Each number is 200 + 30 x the weight over its row's rms, rounded and kept within 0 to 999. Layers, rows and columns count from 0. The size before them is the row's rms in percent of the matrix's.

# layer 3 attention query, 128x64, rms 0.159, rows 0-21, columns 0-63
057,160,231,236,163,201,201,252,213,208,229,167,219,217,193,197,196,220,218,195,187,201,188,200,159,183,199,252,199,192,199,149,174,259,157,239,143,151,180,255,210,230,183,199,186,219,227,147,199,220,131,228,160,200,235,192,264,222,178,185,237,173,200,190,194
077,275,172,193,227,187,134,154,175,147,168,213,196,191,162,231,153,194,223,188,206,225,158,187,147,197,213,186,210,215,209,206,209,225,189,236,226,153,199,195,221,255,213,133,141,196,197,244,231,195,181,187,223,185,198,219,222,189,223,196,153,170,237,177,192
098,166,209,276,205,232,196,182,137,245,200,202,207,198,187,168,183,218,202,205,168,189,184,197,203,189,202,162,194,211,200,160,144,204,181,219,199,166,213,193,206,243,275,167,168,249,219,240,237,151,211,206,192,182,140,208,253,201,200,155,230,192,185,158,156
108,266,201,157,155,153,210,192,237,132,226,217,187,192,163,238,200,187,245,198,232,196,202,211,217,184,175,230,172,184,202,246,229,195,257,180,195,222,207,215,182,174,143,243,246,196,208,151,150,230,239,214,163,160,191,186,160,208,200,220,213,188,172,227,182
101,201,215,240,233,188,172,222,180,236,206,136,183,194,214,159,197,243,149,232,179,218,216,195,211,176,220,176,199,217,226,170,135,208,135,220,209,217,183,194,187,239,242,152,195,202,189,234,245,175,178,235,162,224,170,192,260,235,223,159,223,182,230,161,173
089,201,211,212,199,245,219,164,145,224,200,195,209,212,205,149,224,185,190,229,198,222,233,221,219,194,213,212,204,168,239,148,139,203,188,255,170,231,162,140,194,201,223,151,159,214,201,219,254,169,160,218,246,236,187,172,267,209,174,197,200,173,207,155,220
090,224,186,265,242,143,205,144,188,249,196,210,215,214,234,210,182,205,225,228,226,224,202,219,183,166,253,175,179,228,178,138,146,176,183,153,183,151,171,188,203,201,222,151,183,189,182,206,227,147,204,194,201,145,196,164,255,174,187,186,205,186,220,183,203
086,214,162,193,201,181,185,203,148,264,172,192,221,182,176,205,199,257,169,179,202,239,219,245,174,195,236,197,233,183,183,165,196,257,150,221,193,166,161,155,226,226,217,152,177,212,213,273,222,166,227,177,214,208,222,226,206,239,209,181,221,251,242,197,226
072,244,253,157,238,163,222,193,195,173,171,187,190,167,177,240,258,228,206,206,183,187,223,277,167,202,165,248,203,205,152,264,198,224,200,193,197,152,195,178,242,202,207,147,225,217,170,221,193,194,218,191,208,174,178,252,182,187,189,218,183,232,253,174,196
097,244,229,183,188,205,161,224,222,212,190,166,187,200,168,236,217,126,212,207,236,165,132,216,222,214,187,219,144,241,150,214,225,157,248,191,202,168,212,189,179,201,188,229,247,183,222,205,200,191,204,217,202,151,158,232,168,146,223,218,241,180,200,221,249
101,207,191,182,191,253,188,196,239,249,179,224,198,230,153,119,157,171,171,228,243,233,204,214,194,197,208,199,213,215,177,220,190,168,251,191,196,213,183,222,221,190,234,144,205,255,164,161,178,156,188,163,247,193,234,182,196,172,143,229,161,184,173,205,215
086,244,230,207,176,232,221,202,231,145,185,248,186,186,189,187,243,174,206,181,223,200,172,159,241,200,107,167,175,226,232,178,222,216,199,248,210,247,188,241,174,215,174,227,194,240,211,199,238,189,207,215,176,226,164,207,153,227,152,204,198,197,231,210,143
084,228,204,232,219,143,216,215,190,189,231,217,183,185,182,250,235,253,221,183,149,159,219,243,181,184,178,213,230,226,156,213,178,182,209,172,250,197,228,183,174,161,222,251,255,207,217,233,157,212,226,230,168,177,203,200,180,209,248,165,216,200,216,235,269
117,244,212,249,171,245,223,197,213,186,199,226,203,202,192,177,176,218,196,186,192,215,239,182,242,213,197,265,198,188,229,205,210,187,164,240,226,204,229,187,173,217,193,266,221,203,207,161,241,168,155,223,166,216,171,126,206,224,202,156,218,194,120,253,183
104,181,150,131,221,156,174,199,199,231,215,215,156,211,221,184,187,195,195,202,232,234,149,193,273,163,164,169,190,223,223,246,200,227,216,199,175,216,187,257,201,138,184,219,217,195,186,209,185,194,174,195,198,194,229,229,216,140,272,209,180,157,220,214,173
076,178,179,232,242,173,139,173,209,243,247,188,211,209,240,196,167,271,166,204,199,152,187,198,155,174,217,206,221,239,205,158,223,187,187,191,207,234,187,225,199,189,154,269,182,154,204,204,183,206,206,156,156,174,199,203,234,212,201,193,248,225,149,186,158
151,214,157,246,208,191,135,200,156,189,203,226,151,257,213,246,168,239,206,187,180,241,178,213,200,212,240,241,195,192,209,146,168,222,155,261,159,158,226,175,198,205,245,186,187,243,181,231,221,217,182,200,199,190,186,203,247,205,224,197,210,196,211,134,190
100,241,235,156,173,164,260,184,222,186,205,199,236,181,163,233,214,160,197,155,203,185,197,198,204,197,179,197,174,208,136,257,236,189,241,187,230,228,214,202,216,182,166,215,251,183,205,231,145,221,241,201,231,202,195,206,117,169,212,182,228,214,212,251,203
071,187,199,148,168,206,175,159,209,240,164,270,183,237,225,243,212,176,222,145,244,183,142,188,159,216,194,216,211,186,189,229,210,203,233,184,206,181,196,202,181,135,151,175,198,198,180,197,184,224,205,157,197,194,262,213,189,193,207,224,129,230,222,169,234
075,150,239,245,227,234,220,245,220,221,215,144,233,223,186,150,217,205,131,190,204,193,231,217,237,200,168,204,230,202,185,165,134,187,152,236,198,234,197,167,189,211,220,194,222,209,212,170,198,190,180,195,151,236,152,189,229,227,215,166,248,173,179,232,223
090,169,178,207,218,228,188,217,167,208,227,213,221,202,204,191,159,187,210,252,173,249,215,186,168,198,246,195,195,223,222,213,197,265,217,184,160,168,254,197,194,250,183,182,131,187,181,203,208,190,115,217,245,185,262,188,249,196,209,208,138,211,198,208,212
080,191,176,207,173,178,163,129,238,202,172,222,166,239,178,212,132,131,188,229,226,219,230,174,203,209,219,201,165,154,198,219,151,218,253,138,152,202,216,175,174,198,183,206,195,173,216,186,210,182,172,216,197,224,227,207,182,129,206,208,197,221,220,213,246